{"vocab_size": 8192, "norm_place": "pre", "bias": "qkv", "init_std_up": 0.023, "init_std_down": 0.00407, "optimizer": "muon_variant", "lr_mult_o": 3.0, "doc_mask": true, "dataset": "wikipedia_en"}
Each number is 500 + 25 x the weight over the matrix's rms, rounded and kept within 0 to 999. Layers, rows and columns count from 0. Numbers have three digits each.

# layer 9 MLP down (transposed), 2048x512, rms 0.125, rows 1415-1427, columns 0-255
510497492469498475490480488520469514521472492518513508499453489494533525509521482493461543555487472532511479446529490492490488516493525505494507454458500493516500496507499452529517516557520524482472522536435457463489527502505480455528473515454532500496528508536544484497539469543500495504506522502504502504563491513455511522541486523470453467505461472508491512544537500484509460528512491513454546486503523496504493524541516478497491501507500476526467491491524543476508514482509548502475527478518481518471490476483517454457529463512463512547442509483558463484501518497535534515476507520473496474479493511503520467501508522458483535523474421515558448484461521519477503479484494490485514493494485512496493479473479549469495508489507458488533457505537503484530530528505498
518517466523529456475493452506459491501502488463539530471548496487520539491529509465508497498503514519481499462535488497507551535445519493481524502523480528506492505547515543510519516503523493495476505518497493485497512503494541494530504475461452492502493482501458493502452483517463482493503495518544485503480479467492483532525485500530470470458473536522478517463511542499463518513490472470546514477503480513473466523500489516521470524438521485523488499516515502485494537498491467501506531502510539526447464519510496539462507491500473481461494540503481503507522506502513548496525483541511504515591483544538536475517463501505504493529469493476495457498524492466476429533458506504487507514522516509469474484554549492487495543460495504461477496517485457492534531488524504
467550511488523536498507510483513475486523527501465519505466494517492487488506485493473533481486524501481459466528513521481485516499506503538514497517535522499487492508450484525467500581483506517506504511486502521536460489461507535494498492481428483523542497502488484549543527498481501476479484506521473491506502508494538493447492531491486464483500505494493518461516485489486524494517486550497494501482489502520494508536477515522545486475502506482489479496465502518529531485502527496473477484495489508496534528494509533497535499481510515472501515499491524532471513508503478501498509494519473475501491519487514491511505562550483508511504522517497487495502507489503525470504443462485515500484487519491512497501480511503500486475527483492468501516516506514508513536486452
478533506496480541493517446429514472530551524503500491437530505510478542470550497526501519458466484471512502497466460395520475531489443509511469453432461495516502499462473463566492491407538528500515523483522529539516529520489486457507551539496491443505438513517490501493551530503518522518581508492508473461473468515455565445413553498506473520522502498540492436504468498450498475412476477491537466505496541494510475516531466489530489559497496455486527610445509423520534497503472561533506537502505494528511513507571501544456543470435492503479504498455476467519577542518463493481501532496472473497524492451524455446504511527526531471516463432476553521530554529501495496511498500456526509480524475511522512485556484483511505539438480501570462460511542531476479504449511518
546525538490502494458508508518523497514500481504529508511492450504484476493495491503490486515490527490524527480453516495491465504528519482481466451512527518482475473486552519513490508525521493523493471504499507516507500459473489495513513517519515511479493500487499501493545525486516498503499530541515530522454515534433494530499494512501489530522500517475518473510473496489516499487490500492512458496505532563554519494535497462491467503508547530493485479499507463500507466470477479522506500510556487523540505505499464489470477499485531482525495515558542484519518510451477505480470524521491522520487501506474462542494528477486494469496515515498523510506505481469497507518491520487538484555493476500436530500521470521520479550526487514496506511450516539505509436486513504
489469507498515465498486499513505477489539513495469539506526498475479451520502535546518504497505508521465455480481524530494499487535507544493467526536498453484516499502491511499531527512458506499521509485520542501495500490505508468515518520467496483494492515471503513488459540490522502492514510499463514478508467516482493437495495507531490475443551467522495500501489443528539520456502459498543449499513522556494479530511470514557510523517483510525457476538525475526515524530495486506501472477465474522535481451516549523497507499512517491517488535530515426498478489529509511468465492513486527481479477508496500531484510511507488502507495519493475532521463486503497513527502491471520510499498505487491477443506479508484484518503465503533512479530473510514466513501462505
475476489497547526565508535491488547505516465550524465510505518522481504526505498475457470505511516513456481564482567478508481507520477533492512481520498525505516462480469476519541524496494525495489548507466521477507483537483469525503490503500506526533503487553475465464521504477497525484488500520472512504511518520499519501461501478517487514474492512499498477491507487520479510496489511538499479516497506531515487539505516474499509482539499514490485509493497499515496494507477476512493495517498495470503492509457481516524482454534498450447451546518515498470497467479492532507502511506518524513452530493479512528523424519489474520514516530474504517496522526498516460459521506496461516513479474477450528482522486500479535520527492531511527452484518478496506514515512457
520496527545538522527523508498470483516513481479492527490465485484495519500528522486484515496494493506501523535467501508488489492516494485515489486512471555523515511449507510560488534508460511467501478474514520502520505493494483464508534500484454511512506460536488507490476469522516498497531516518529560502464490493520492439488518530513482497483536486496511473523492484494503523466507533545488521493515495500466520512482522550526477518517490543493499489513470482517483497479490514474458495524511506499536504518498496503462500509498462500493462494506449516512531487493506491493498526511509484522525472494509556516504463505498518494524469476480492461460539496507478501486508513505492453499493491489485497500522519494508461496511531508484480508549497496475445492496470503
503502513491477531511495494458486490518502459476475486527500552468486535474524486502494498526531496533558475471530522471494459500523484505518451500486483471509544547486515506501469480518525515474499507520472521480503439512461502525505490522497461482521479479501489484533518501493503458478555477515500468545482512534482438447477495516472518510490497492488497526513516524476532469519506503460458548533488485538484495502505483515501501484459539521461515509520529503498496491480500483522511526485481526542501523508494548531497491531451499503554507500517480522501517483499517526475456501500485492484431494454483496463477537464499472454475496490476481507516498539498558473523561519508456527500428482478473508522557505530497481462549514528498484495475471477513546468514505510
479440478457500465477460505508481460451477472471536504497498532498487498540537484489503475502507519513558517509489478514504485503489512511508508501516499517490530487493499485474498511537453470512476525486475464518485470519534480477498522487480521512485471493469434483514468496523508471503476519496545462524508523495492510485502530508510516503544526483499491525553493483496516506494491485484548473533538541533502449526466486454492521512482482471510522529524505523524476478526510466521508505517533497485507520470437496542517480563482500470514526490524496465528482513550480536485483491450513514582460475520506491478522545483491498506475496444488510467497519479560494488513493486539492511478496483484474491521470521458499525486459548522492468515539534472534482515484480524
525490534458502481469531497506507506484492502491565520458518473488470554503521500519464467496503487498472503507511515501486487465500527472526528516498511504483538544507495487462498529493463567520520482460459522486495500512473487485513487471502481516467513461505450504511516526503536476528468499546486539503524553496524515466542503464500509489493496514473522547527527512515489548492482507459548489452524490496503504491506497476526468479518521493491529506455509503485415500530574509529512514501505499506496482498531503517507498482508495475552485468517496467491492497525540509533500504540499450499488519502432430481505506471471506533504524462527507468494531496506522508485515461481533485479477554498498511529489528538469489512505537523499496527495489511508486452507507505
478506511509479471499491506503458488511491528486476529522537499482490511535500468536517486504511525475474504523522534548487508514543545496532516490518522496492523493476493477461464520468458475524507436481516502522482513499526452498543515525506519449468494549490456498514510530463510497512468501498581512477519485475517528462490519503511516475527475467462493494512425552514546522516476514469554471482496505507504472488505457526502540473501519503492475536505527462466488539504484507512499516466472484486526486471524500474495512497463463482488509476485540526502503525499554550482507498450433512474489552483462552476495524515454555492465521473519443485493491461530513535530477513518503491506446527504517449466522482455520477504471494528520524530523475473460525527518531466
492533494500480550483521486466505509562479477486487453483477518518461467516553491523531516457545501509468502462475511497474504510535515497510517463452465479529550495509542531447511483473536527564498495512493461535540477523470473529524462498559537539469523498527488493465513489500525515497513491528467529461491495496549540490490500508508537561502473535481484527485470521449484507499463482482494530510488482516539479486502479515468492465499510494542504480493477447506484516506531540496440476489501514495487541478519511459442495535468567486547522509506490493497532503492492459488496497499463467498544485527497498427472499483506485520469527488457500471480533550483534513503535492525511502477506537522472513529551450502465485512499499502501490490468509473481478483491494537
# layer 9 MLP up, 2048x512, rms 0.118, rows 1416-1428, columns 0-255
481494476428459478511482558515483511470501515453508520489501519505459510487493522479507474504498541508529486484498482519502527492497516495512489491469469525512482520478482483479520489474519536497492487525512501523486485512478524480543500547537469465502456499488491516517511527451497542531484489525490496508467533520536515502516514560502503498500550520514504510506526509539500514483538454537457494463483539510506454499491487469471518517491517506493485493497507495482547506487513510511558478489445506504423520495502486488501491544481458502472510528482485505512536473488509511499487601527487486513490508539501504504493498456484511494517524476518531501522539478507535433516499518567498496476502498479524495541485433493488479450440484501495515547459467488485483494435544513
525473506486521488528567519489500481509454484514540508477475452451501505487486495544494494520515499524476494489475512456514496508518514491495489529465485481501545503485512487482485525452492500508479460482511508510478513521515512501473503515552536488514481538482482523507529506490516498476527561478540471490476485487482495491525508505539521553491440468491485482510525542502492489459547518498544519504491499497528507481512525497497518472528510513486476484519520506488539499466494499510541497511528500474523499531565494480515481512516503504541518493496514507474488492475478507486513467538547520489505482506518480522528504561510499486472476518471483478513508506490527476471505476478512478484481504479486497487490497498495518530445508515474534494516486537489456482493511503
494478485475526469486585476458500495485537508487510516493504501537470502490477514497544509471452502531549492467529487463492521514496448503538467489468500531480514502521470479491473504500536485560508507528525491576527548511484445524498483504448485517468525496455493585520542475447527489508508500459555472477492500512490513475502552488493527526511513478511460474524526521499515460446492515550547516503486497494505494477458485512464477535488491494482480506490466479496504510494564522490505510519508483521512507420516539549482482442468523508465503462491467477508508567532501485524501509529485490410516506462484546515445538526508509533478457435525514481514525523509477444536512548494544436475501477530472519481480516521526517455462490484553481450475545492465459556445525487
486480495488524522470553514519558492492460483462502490462493432494514495515498489496520481516444426523496550495519470467497517536493519472511493476522545511489497534493480510482489504505496473506469484527558524524499519513486481502493441493536505456535469502490484506535482520510505536535442472482490481514515530501520503478502532469533540532525461531553486461479525518504467495512526483498480490506488499495476503515503500514509488507476532474502512521545486519502509502490548462513532484498513515506474469515450526490471500505510498499513471494491503490555496555560526493484549509496473545497485471462503479491513500462548484480483494501503494499476556493455542486501504516494523510489514525555494529537475534544464486543523506537519524533484500492491501527471485515
513557480499487480524516508502496507480496476515519481513502496521487488497491488515498513496492515486471537497529537478544484476556522528452508520518536496474501504533550497477501503495502525493465499554474518494511472512486527535529514480526501541497492514450508533484526488523472511493520532500497478512507507476459454515462497509495516517499518518460535510503528468524496546497527533493478514506490511482535497499466469488519514488472515543488502514514509532492469452493484508473495500527495503494480498511478441452512505518473473475436502518524458551510525504506491491491473538493480507511494491471498467472479508501481480490498518539498491482454473542479529473474443503494522514473447506494508522557483509514454486451492505455519513516498487498468497505495481500
521495484482523542506508483510478493520505524504508454512487487489471490484460451494501475508486472462492477524483505492500505488502490475491470521511478491469501490498494495538488530505529539492470498500570552514489507470478527504513480530521532530471501480509515518477543451483482510509514478504480502476511519512464513488516461482484503460517487454519476455497469557501526472504551528517486518477528456503523494494488480477443496505519483541476496479521473523501458494517482512532526530512525494489481540476478483522497525462504507474471561506506525490511464486520476491501491461508530505533472471513484524521527463524499537519521539483498505495487485498463511447517485479464445513524526512544468515501482491516557544519518508508507508473554484487523501492497516518
481442492518454509464473526498507520536510476485500538478472502462521487478507516479529491514506485527497533537488508527512509457525489519503488499497523491475477538474495572485515502489510487506466505483491499487542513516531500472524518532492514553483504490478494519482510497491479506493534505493490495491503458515486499502454491466502521485505482487477489522507505476491491508509527509487501473467467498523505506477513480493537456519457497479525459509482536520483520485453531519510493508511499496499508482513521501481522493486486517520491527483504501486527490526499513489466509511536493495515498507527519514496534463471499496500525495577514494487503526534551496489492525498462474455463490506519501486486533490503495518532482537522478501477519491485469482512505486446
480509506506513454501503481470485490500493472482499505534499539554476543538485487497484460479497496555502555489495486511513503491496505538562529480539511495506491564504486494500461515509497480516500518515512499526439520504497485484506522536486499533470480473525515500490486504516499537496504515481441503476457499527528483488499523523498524456513529503504459497498488516520495501500523493508570491501517526499504473494460522518500504504461481503530442501531510486502532508530549525482535496484498497496470482498527489495521538519540479522503499503518467480467499520494499484486536447532514495444512498460481511508517490453447550456489519484505531517506509449497505530462499523488492484510483461499536560474418471466490554497510479506482517522499485482515505463475506520
498481543495483487523497503515513468532499532532535531462512469540501460517525486501533483513530478506539474534490534484503490493481514516493537463464510497527528481446498477468512537525495489525496511481506506499508491523520491471488517444475553501452490565552466502500509499527497498497483463511489484498531525500522495506454566504491570490500483489494480505472492504451540532539448476488494467492497505490507465590439525451441535510514480526492525485531491522502502536465484492488539486492495548468476439469573498526520523509471508475521513476456486494481497511487475495503502475466483544517486470552526479480517527491438484477497494535483452544488510482484418512507454489542499479513514507481542479486512515467524513523521504493478513502479534487430506486470481496
496450521540486457550495533479549481485467542546473458519483494535516483525487524492497490549497469527482487491519505541547481528509485525486492494471492524502479532497500482511511508531524473551518531510520487484463515501517473496523470530501506487514521577488545507476456537535453526497507486464532520532533493529500502518494472486524490487519454440465543468546499487435494471500505513511457489502483480474474498491500500502477510487514495536464546496539501489498475510510442490504509503476491533508498503541537513523527499520548484498475501536511531497470512480509553474504512471477488513471532483504506532490487474501480527461489505527481518510561506454470445500484500516511505472539513522471476512450459473478467515464463467557534516516505539490486503521477474476
498494530474506528494495553538482510534535442525489516467465514496492414543531503501515468537528536480486514511522439481499499481520480535504477478500492496471534479479503492463536518531514517529463469522500512478480474564499529482519499522479478466491472474498505514441513518545546521502491518460509548543501514472507558545514509517509492446501469438483532497521477543505496503475465488522555523489501503489475523526529474484480490537470465510501527495476509464514547460506526451489492490513494554515484491523485479507512505511487463498505501518531480505516532502498480446559506552482513484478533533482476507480510500460515522456497514457479524517507501511476497503494489476463495517514485510475478499499466478539530517485485523505542515487486471509507478474490512505
523464475539499469477475546524510458529481465470511534484485499443484461514485472494521565489516534491457516532487483507507533467494450564531478478470531504538498535481561483517470493453490500496524513517520447461491507526469531502453540494507527488535482518456464467525529517533451506497463536518488510517489460514459530500468471489509475482516528485500484505526558488496461537558528511494499541496471504527486446553526501484534534486503487472479506493458496465443505480489505489549499513528428475463498501477479467522509523519558468543507476462473504530479481509488533480481477463434523488514518494530515496500487510536531516488506507556500498507482536485537501523495519490462512492476505535516518535505530499489532481523521460458529499536511495452559444503477491477
520527451521475480494524489536520472519468488535497529533554489501517464516510472488502485484492485488485525495539485555521498507497537537504516477490482493525498533541478503475508489465536554484511512540492506485541530504494448502547539474524438510437495489489492517527492510495531529509470538506489475539503505499549517440491532516497487524467438494507497503512535542487525493478543531547471505529542466490514480477500524486519487492539499513514477522487491519535528515539488482512493499528488566508512490492486471491454499520496473509488489515482508527554514493487548478507506485525497507457476486514535495492514479509510521505516509486467559520479483522509548535499466512512517455466493465465488492491523503493518477454521486504502510474457528503483517460495489503